python train.py --norm="layernorm" --bias="all" --parallel_block=false --init_std_qkv=0.169 --lr_head=0.0105 --decay_fraction=0.719 --decay_shape="linear"
Each number is 50 + 12 x the weight over the matrix's rms, rounded and kept within 0 to 99. Layers, rows and columns count from 0.

# layer 3 attention output, 64x64, rms 0.381, rows 0-63, columns 0-63
55 62 33 50 60 41 31 49 56 45 39 48 54 63 59 38 43 37 56 54 56 59 46 37 49 53 56 44 35 46 56 70 33 59 44 22 71 55 54 35 41 55 62 49 48 63 54 63 54 43 41 65 41 65 43 58 52 50 63 25 54 61 69 58
45 35 57 42 56 50 51 62 57 58 51 37 57 38 42 62 57 28 33 40 49 43 47 52 60 52 49 44 39 73 61 47 47 39 41 49 27 43 40 63 62 50 39 32 42 47 49 30 59 60 56 37 19 51 24 66 47 74 46 28 52 64 56 36
50 56 47 44 50 56 52 59 44 55 39 51 41 51 64 58 53 48 41 59 41 46 40 46 32 54 44 37 66 35 84 50 66 38 60 50 42 61 35 34 53 47 35 57 46 64 47 49 63 35 59 43 41 60 48 54 45 46 41 53 29 58 40 40
63 21 52 57 55 43 54 49 84 48 58 49 70 37 55 36 72 30 45 64 52 47 66 43 39 41 64 57 48 56 62 44 32 58 32 55 19 47 64 92 37 61 52 20 48 32 32 34 50 72 39 38 53 66 65 61 62 55 30 48 48 80 59 77
41 47 56 44 60 62 56 55 39 49 46 63 47 46 56 57 60 35 52 56 37 50 43 68 56 60 41 49 53 55 45 60 66 44 41 51 51 49 33 42 51 52 37 47 60 60 53 54 71 53 52 48 36 64 34 42 46 47 42 51 40 41 46 29
65 55 29 58 50 63 26 64 38 65 42 60 48 63 50 73 32 42 50 52 51 57 44 54 63 42 49 52 51 43 50 56 33 31 63 43 74 55 47 41 47 63 56 57 49 48 60 61 79 64 44 48 47 33 37 52 63 53 86 10 32 50 39 38
50 38 63 64 40 69 71 52 45 50 66 57 52 65 42 53 49 43 54 64 53 35 44 56 49 47 67 56 51 72 32 32 56 57 56 50 44 29 54 61 55 37 49 43 45 29 46 45 55 42 66 37 66 29 50 38 43 51 41 53 50 39 48 51
38 63 66 43 42 43 58 34 51 50 36 56 41 58 39 37 46 68 59 61 41 65 53 39 55 54 43 61 54 49 31 48 60 50 37 52 50 40 54 38 43 42 63 56 44 46 35 32 34 57 62 45 71 41 41 26 64 54 44 58 51 53 60 53
55 31 27 69 30 48 41 45 66 49 47 61 76 55 56 33 56 53 42 36 61 45 55 46 47 47 31 60 47 59 47 40 39 35 44 56 44 56 55 58 67 24 54 46 76 76 29 34 51 72 44 34 53 52 59 66 54 29 72 44 29 76 31 68
42 47 39 53 49 44 41 52 40 64 34 55 51 49 47 43 45 49 53 62 59 38 54 60 41 44 51 46 70 40 60 56 50 46 42 50 43 66 62 64 38 56 44 50 39 41 43 46 45 50 37 50 38 64 46 45 59 40 38 45 56 49 37 31
58 57 45 38 41 39 55 36 41 65 56 42 40 47 29 53 34 42 51 32 54 66 46 47 65 74 38 54 36 53 55 35 35 55 52 48 58 37 28 56 54 42 53 61 49 71 71 61 38 59 61 55 41 31 57 56 42 42 55 60 37 52 36 66
59 47 51 49 36 47 49 53 50 47 59 38 51 43 65 66 37 63 51 41 55 35 61 56 39 40 58 54 47 50 51 43 61 52 59 64 62 58 74 45 64 66 48 43 41 56 46 53 45 28 49 44 42 47 67 62 37 30 58 42 50 65 56 56
65 38 51 63 44 59 39 53 62 54 48 56 51 45 46 36 56 52 45 45 62 42 78 60 36 41 69 56 58 54 35 54 49 61 54 32 63 65 54 46 41 79 52 47 58 48 54 75 35 41 75 56 36 55 62 54 39 62 50 50 45 65 54 44
52 51 56 43 69 68 48 36 56 44 67 34 46 51 27 60 51 60 36 27 54 43 70 53 29 49 43 46 40 51 40 65 50 61 83 51 66 34 52 44 43 33 44 75 48 76 56 69 57 56 77 49 54 31 44 46 40 29 61 40 35 45 60 62
70 39 31 56 50 68 59 65 47 28 44 77 42 38 56 59 81 30 37 45 49 72 36 41 68 68 54 55 62 44 76 36 30 48 63 50 49 52 42 54 42 37 60 48 73 52 55 49 56 68 38 57 72 64 48 81 67 73 81 35 50 63 27 40
42 57 58 50 44 26 44 43 60 75 48 52 44 63 52 31 40 79 55 75 69 53 48 53 37 42 48 62 49 48 45 52 50 54 41 47 46 41 34 68 48 50 35 67 32 59 33 34 44 58 46 47 49 55 59 43 51 47 37 69 40 50 73 68
63 54 51 54 37 56 51 31 41 72 58 62 61 75 57 67 27 43 55 57 51 57 53 34 42 61 53 39 47 73 50 17 58 46 48 51 72 33 42 33 59 48 41 34 49 42 49 40 47 36 75 26 73 09 57 49 47 36 46 38 34 61 52 40
48 30 37 55 54 52 42 54 54 55 40 42 49 51 34 58 67 51 43 53 60 60 45 53 65 60 30 53 49 39 42 46 46 47 62 70 30 53 31 97 50 30 75 59 51 64 63 44 47 83 51 59 44 71 35 62 64 40 69 42 47 35 44 67
65 48 56 38 47 29 62 42 56 62 37 60 61 41 39 85 50 52 57 58 47 47 65 59 43 61 52 59 50 50 52 33 38 52 41 56 42 43 51 83 37 69 61 28 43 61 20 59 39 64 68 46 50 49 41 62 53 34 62 59 44 57 53 90
37 56 59 51 49 60 53 50 62 26 61 52 54 46 50 23 73 50 34 48 38 65 47 34 43 60 31 33 48 55 44 45 51 46 53 46 37 44 52 34 49 21 50 49 69 44 53 33 30 52 60 59 65 48 52 36 54 53 55 51 55 57 53 29
42 62 53 51 41 43 60 65 46 63 43 49 49 57 47 52 40 56 44 59 51 55 53 38 40 32 64 44 57 44 59 49 42 58 59 55 43 53 36 55 36 74 73 41 46 33 47 57 48 29 49 67 45 45 48 55 58 66 37 59 61 29 33 43
46 49 48 55 53 58 72 37 58 27 60 45 48 43 50 52 61 69 43 33 69 47 36 55 45 55 47 38 46 34 69 57 51 51 48 86 21 32 46 58 59 32 44 37 62 62 46 40 48 55 33 66 50 48 46 56 44 29 44 86 74 32 36 74
43 52 72 44 58 48 41 53 50 60 37 57 38 43 45 53 65 50 52 66 61 44 55 82 59 41 41 55 54 49 39 61 54 43 26 45 35 60 32 71 39 68 43 49 42 41 43 53 32 55 54 46 37 68 23 37 60 61 49 57 48 36 62 47
49 70 52 38 68 37 51 60 37 41 52 52 43 40 44 53 42 33 67 24 50 55 33 47 61 54 51 53 51 62 44 38 38 59 37 60 66 54 49 50 58 42 56 59 61 50 63 66 35 43 37 51 39 51 42 51 47 50 45 60 56 39 39 56
45 50 57 47 25 49 55 50 47 48 40 67 52 64 45 40 46 38 55 68 43 53 55 34 37 49 44 54 63 55 53 57 46 49 58 28 67 60 54 25 46 38 75 50 62 65 35 55 42 42 57 72 57 53 54 55 51 45 53 42 34 71 46 28
31 57 42 49 72 50 33 36 29 47 42 64 42 68 37 62 52 57 63 66 53 42 49 54 60 45 35 56 53 50 31 69 54 38 48 49 64 31 40 48 35 38 45 67 50 69 50 44 57 72 59 45 41 59 16 26 27 38 77 53 33 34 82 58
54 56 60 55 42 55 35 43 49 67 66 48 26 66 49 27 46 49 32 41 49 55 74 68 37 41 45 72 47 56 38 35 60 66 39 27 58 50 55 11 55 77 51 49 46 49 56 63 61 50 47 49 49 44 71 32 58 47 55 26 43 78 60 36
57 71 53 47 45 58 64 39 43 41 55 53 52 55 46 71 43 48 66 44 43 48 44 58 43 61 42 40 50 42 37 37 66 75 34 51 24 47 61 44 52 51 62 39 53 28 48 75 27 40 39 52 61 45 43 20 58 40 45 42 55 33 19 47
52 45 52 42 57 52 52 68 66 59 73 51 66 64 66 38 51 21 49 48 44 64 53 48 68 52 50 47 31 59 39 52 48 56 34 29 44 59 43 34 58 63 17 39 66 39 52 63 49 71 28 60 48 43 89 39 67 80 45 44 67 68 40 33
65 63 65 46 59 44 40 63 58 55 56 47 55 50 40 69 42 42 54 46 45 51 40 52 51 55 51 31 53 55 41 46 50 50 56 30 73 47 61 70 35 50 48 47 43 57 61 64 46 40 61 45 42 44 40 55 36 44 62 37 44 51 59 49
60 53 53 40 67 51 48 57 29 58 44 61 39 52 54 65 48 42 62 52 43 55 53 63 46 51 49 51 62 34 58 33 48 61 44 23 37 62 48 73 39 76 63 32 25 51 69 85 52 32 32 55 32 65 45 45 62 33 40 49 46 36 36 35
30 58 37 41 61 51 47 50 27 43 31 47 56 37 47 39 45 39 47 46 46 43 21 58 56 47 22 58 55 47 40 55 42 68 34 73 52 54 54 49 35 41 67 69 48 37 67 47 69 68 30 54 48 61 29 40 66 48 66 37 68 21 14 49
49 63 29 54 41 44 42 35 48 42 41 73 36 50 35 30 57 65 54 47 35 53 39 49 43 57 37 48 63 10 35 38 59 55 46 40 71 45 40 62 23 37 92 53 43 60 61 50 37 67 24 61 73 56 46 32 71 58 39 64 35 43 42 68
52 57 55 51 52 47 67 30 44 51 61 70 52 50 46 38 55 44 43 53 43 41 68 52 45 59 62 47 46 58 73 36 51 43 51 38 50 45 45 38 44 41 25 36 40 44 42 49 41 32 51 43 67 33 64 45 45 42 24 77 35 61 51 45
40 54 53 46 51 46 39 43 56 56 49 53 50 39 56 44 44 51 53 54 56 43 60 64 35 42 43 49 46 44 42 63 50 63 38 39 41 47 61 46 52 61 52 50 44 56 48 51 56 54 39 63 35 46 41 31 49 45 50 54 62 44 46 47
67 45 52 50 40 45 38 40 54 62 44 46 62 64 64 59 34 68 65 48 61 64 48 47 39 45 52 54 46 59 35 54 32 69 47 39 63 62 75 42 42 57 59 58 51 46 43 72 41 49 61 54 57 51 53 48 55 32 72 43 60 44 48 63
27 39 41 66 47 35 51 64 61 39 42 48 58 40 60 25 60 41 55 61 56 65 21 44 61 60 46 52 50 57 43 42 56 59 51 71 50 58 48 52 54 27 54 64 50 35 52 16 71 62 36 62 59 62 52 60 50 64 44 58 72 37 36 38
63 36 43 58 46 68 36 60 55 51 63 35 54 65 69 50 41 39 64 39 66 54 59 46 51 42 50 48 40 52 43 60 52 62 42 49 36 56 58 61 76 73 55 47 46 37 54 47 50 34 25 37 33 59 67 50 45 47 53 25 66 59 54 32
49 73 35 54 69 63 57 43 33 55 44 45 69 70 60 50 35 64 48 67 52 64 50 41 56 51 43 26 55 28 74 57 55 57 57 57 36 47 57 50 30 33 23 67 39 27 50 38 51 50 42 63 72 52 59 29 64 30 54 42 65 42 33 41
29 51 65 64 59 37 39 41 71 53 53 57 42 40 50 50 52 68 43 57 46 44 54 61 51 40 56 63 49 67 36 61 57 49 42 54 72 33 57 51 76 56 36 58 37 36 44 24 75 38 57 50 26 37 40 44 30 73 27 61 54 33 81 42
45 41 48 49 60 71 55 47 32 44 40 37 53 51 47 37 59 63 50 58 48 52 56 49 48 40 35 55 45 37 53 60 54 53 55 61 32 52 50 57 41 49 52 59 51 60 52 51 35 36 49 49 55 86 61 47 60 25 53 63 53 39 59 28
44 44 49 53 56 75 63 71 47 42 63 57 47 56 59 50 61 28 66 57 27 43 46 44 59 44 46 53 50 49 48 52 45 50 60 35 60 67 47 48 54 46 66 50 65 55 57 64 66 41 37 54 48 64 44 52 58 59 39 42 42 56 49 26
52 56 50 81 41 55 48 50 62 43 35 48 45 65 39 40 51 49 64 52 63 60 30 37 34 26 70 53 65 61 40 60 42 41 48 51 58 40 60 61 66 16 65 66 52 22 41 32 57 39 55 59 63 47 28 55 35 51 35 63 66 17 47 40
46 54 49 63 45 35 42 44 64 43 40 45 56 47 51 31 59 43 39 39 55 60 47 38 62 40 53 56 59 65 41 32 52 35 42 59 58 54 51 55 48 37 69 43 59 30 67 18 55 66 62 55 67 45 34 52 44 55 47 62 57 58 52 83
51 53 57 48 38 49 63 55 57 48 40 41 53 49 46 51 46 47 39 58 53 35 65 43 56 56 64 45 48 55 68 68 29 34 81 61 63 54 42 40 68 45 65 50 48 44 37 46 61 37 53 66 45 23 48 68 52 50 34 53 46 72 38 62
45 52 58 40 21 44 36 60 55 33 40 40 35 44 49 34 51 55 27 23 40 44 49 68 54 42 45 71 66 53 29 62 58 45 35 35 61 76 51 11 72 45 59 63 67 70 56 56 47 63 51 58 27 67 40 49 46 59 65 38 50 76 59 55
65 46 59 38 51 43 37 71 84 64 45 43 51 42 64 45 54 50 40 50 40 46 53 50 51 49 48 41 46 29 54 46 42 54 32 36 44 51 56 52 60 68 19 41 40 35 22 55 41 50 41 55 56 46 76 69 69 74 42 29 68 63 47 54
69 35 49 60 29 54 57 62 56 42 62 39 59 45 69 36 45 73 63 35 61 45 56 58 42 49 65 46 43 40 57 54 54 45 58 46 38 66 68 47 75 54 53 46 61 64 54 53 40 39 28 42 48 55 96 54 53 29 33 55 63 67 65 54
50 39 47 45 57 40 53 49 53 32 71 33 58 18 51 36 48 61 47 39 57 40 48 44 52 32 67 66 48 56 47 59 58 55 57 89 62 55 72 39 36 67 35 54 53 48 58 50 48 42 55 44 60 57 59 66 39 57 49 64 70 58 56 69
67 60 44 52 45 61 42 46 34 39 59 46 41 55 41 44 40 51 55 52 70 56 35 49 45 38 54 58 58 47 48 49 58 55 43 49 51 57 70 49 47 46 52 69 49 43 58 61 26 27 36 32 73 55 53 48 60 50 48 19 42 48 33 46
42 70 66 17 47 43 56 35 38 53 48 57 33 37 37 42 65 39 32 59 43 48 77 66 42 67 34 46 42 42 62 50 31 51 72 25 32 56 28 22 31 64 58 34 40 72 50 89 19 44 63 50 43 45 38 45 75 63 67 53 20 71 48 44
25 63 44 33 55 35 62 47 48 49 42 42 46 40 61 46 43 44 32 46 36 42 52 40 60 62 57 45 45 45 68 65 48 57 68 72 56 51 35 23 43 45 53 53 60 53 60 36 60 41 55 76 40 48 43 50 39 74 42 78 69 48 49 60
52 64 40 47 69 27 41 38 54 59 58 53 63 56 67 62 27 79 63 44 49 51 42 36 52 43 62 36 50 38 55 60 52 42 42 60 55 31 57 32 34 63 12 50 53 53 44 38 70 62 46 44 53 32 60 42 29 53 50 59 55 47 62 70
46 37 57 51 62 41 43 56 46 75 38 61 83 70 61 57 43 60 65 69 47 63 61 34 52 53 44 30 52 68 63 57 39 25 42 38 28 62 49 81 51 32 19 55 52 55 31 28 31 63 71 38 45 55 60 47 50 38 47 78 46 43 77 42
50 63 51 47 51 39 66 54 54 48 45 46 49 28 44 48 42 53 56 55 42 36 38 37 61 48 70 61 55 53 50 50 47 57 31 50 53 37 69 48 53 44 56 49 37 24 34 35 42 37 41 50 65 45 40 48 44 67 36 56 81 51 45 79
38 54 46 35 77 51 54 43 35 46 56 35 41 38 29 67 54 44 44 30 38 30 52 62 58 49 49 51 51 44 35 49 70 44 47 59 40 32 48 64 38 62 23 50 37 48 63 64 60 74 55 25 53 36 37 49 36 65 46 49 46 38 42 67
39 46 58 49 38 61 49 48 33 54 61 33 48 59 39 72 40 47 39 49 47 33 51 48 55 56 39 39 37 72 54 54 61 24 56 57 30 49 60 51 74 48 44 55 41 45 41 42 51 44 56 45 35 37 44 49 44 46 59 26 55 37 57 23
46 45 51 53 49 63 62 43 45 42 60 47 38 49 63 64 57 44 45 49 38 57 66 52 50 78 61 41 40 52 52 41 69 58 78 61 60 50 41 38 57 62 62 42 43 50 68 52 60 28 48 50 47 45 62 51 36 53 42 65 41 44 55 36
65 40 38 44 62 43 56 45 43 45 54 36 60 24 50 72 52 49 62 33 68 44 69 46 46 29 71 55 61 47 76 63 42 50 77 73 66 64 52 48 26 96 47 42 59 47 55 71 61 20 54 41 57 47 52 73 44 63 44 67 46 39 45 49
57 20 45 68 38 67 60 46 51 36 65 33 47 70 64 54 68 55 38 50 54 42 53 37 41 54 62 45 29 56 64 42 50 33 73 52 44 42 49 47 69 36 59 38 43 57 56 38 64 44 59 50 49 40 71 64 38 38 56 56 44 44 73 35
60 38 44 58 45 48 58 44 57 38 47 45 49 44 46 55 61 56 45 45 51 35 40 64 41 61 61 44 57 37 65 50 64 41 56 61 31 40 58 66 59 39 38 51 54 67 47 44 51 50 65 44 52 53 57 60 30 48 34 84 56 32 54 79
50 60 52 60 37 48 52 61 44 46 67 48 33 52 55 40 38 63 61 46 53 63 28 44 68 44 49 63 39 53 50 40 61 61 45 60 70 39 30 41 54 50 40 66 46 40 67 36 78 53 45 48 66 42 50 55 40 63 51 43 45 57 50 45
49 44 53 39 61 50 42 65 51 49 41 44 50 43 49 67 54 44 47 47 38 53 52 48 74 59 55 38 55 49 57 61 61 23 51 39 41 59 51 46 57 54 42 43 64 68 63 60 40 61 56 43 45 58 42 61 51 62 68 35 51 57 57 53
41 37 67 44 51 61 53 54 44 50 53 57 39 52 49 65 52 67 72 56 33 68 30 52 59 60 28 51 58 42 20 49 41 54 52 34 62 47 38 59 59 48 59 54 53 50 42 62 46 52 52 63 42 57 62 39 58 47 51 62 46 15 75 23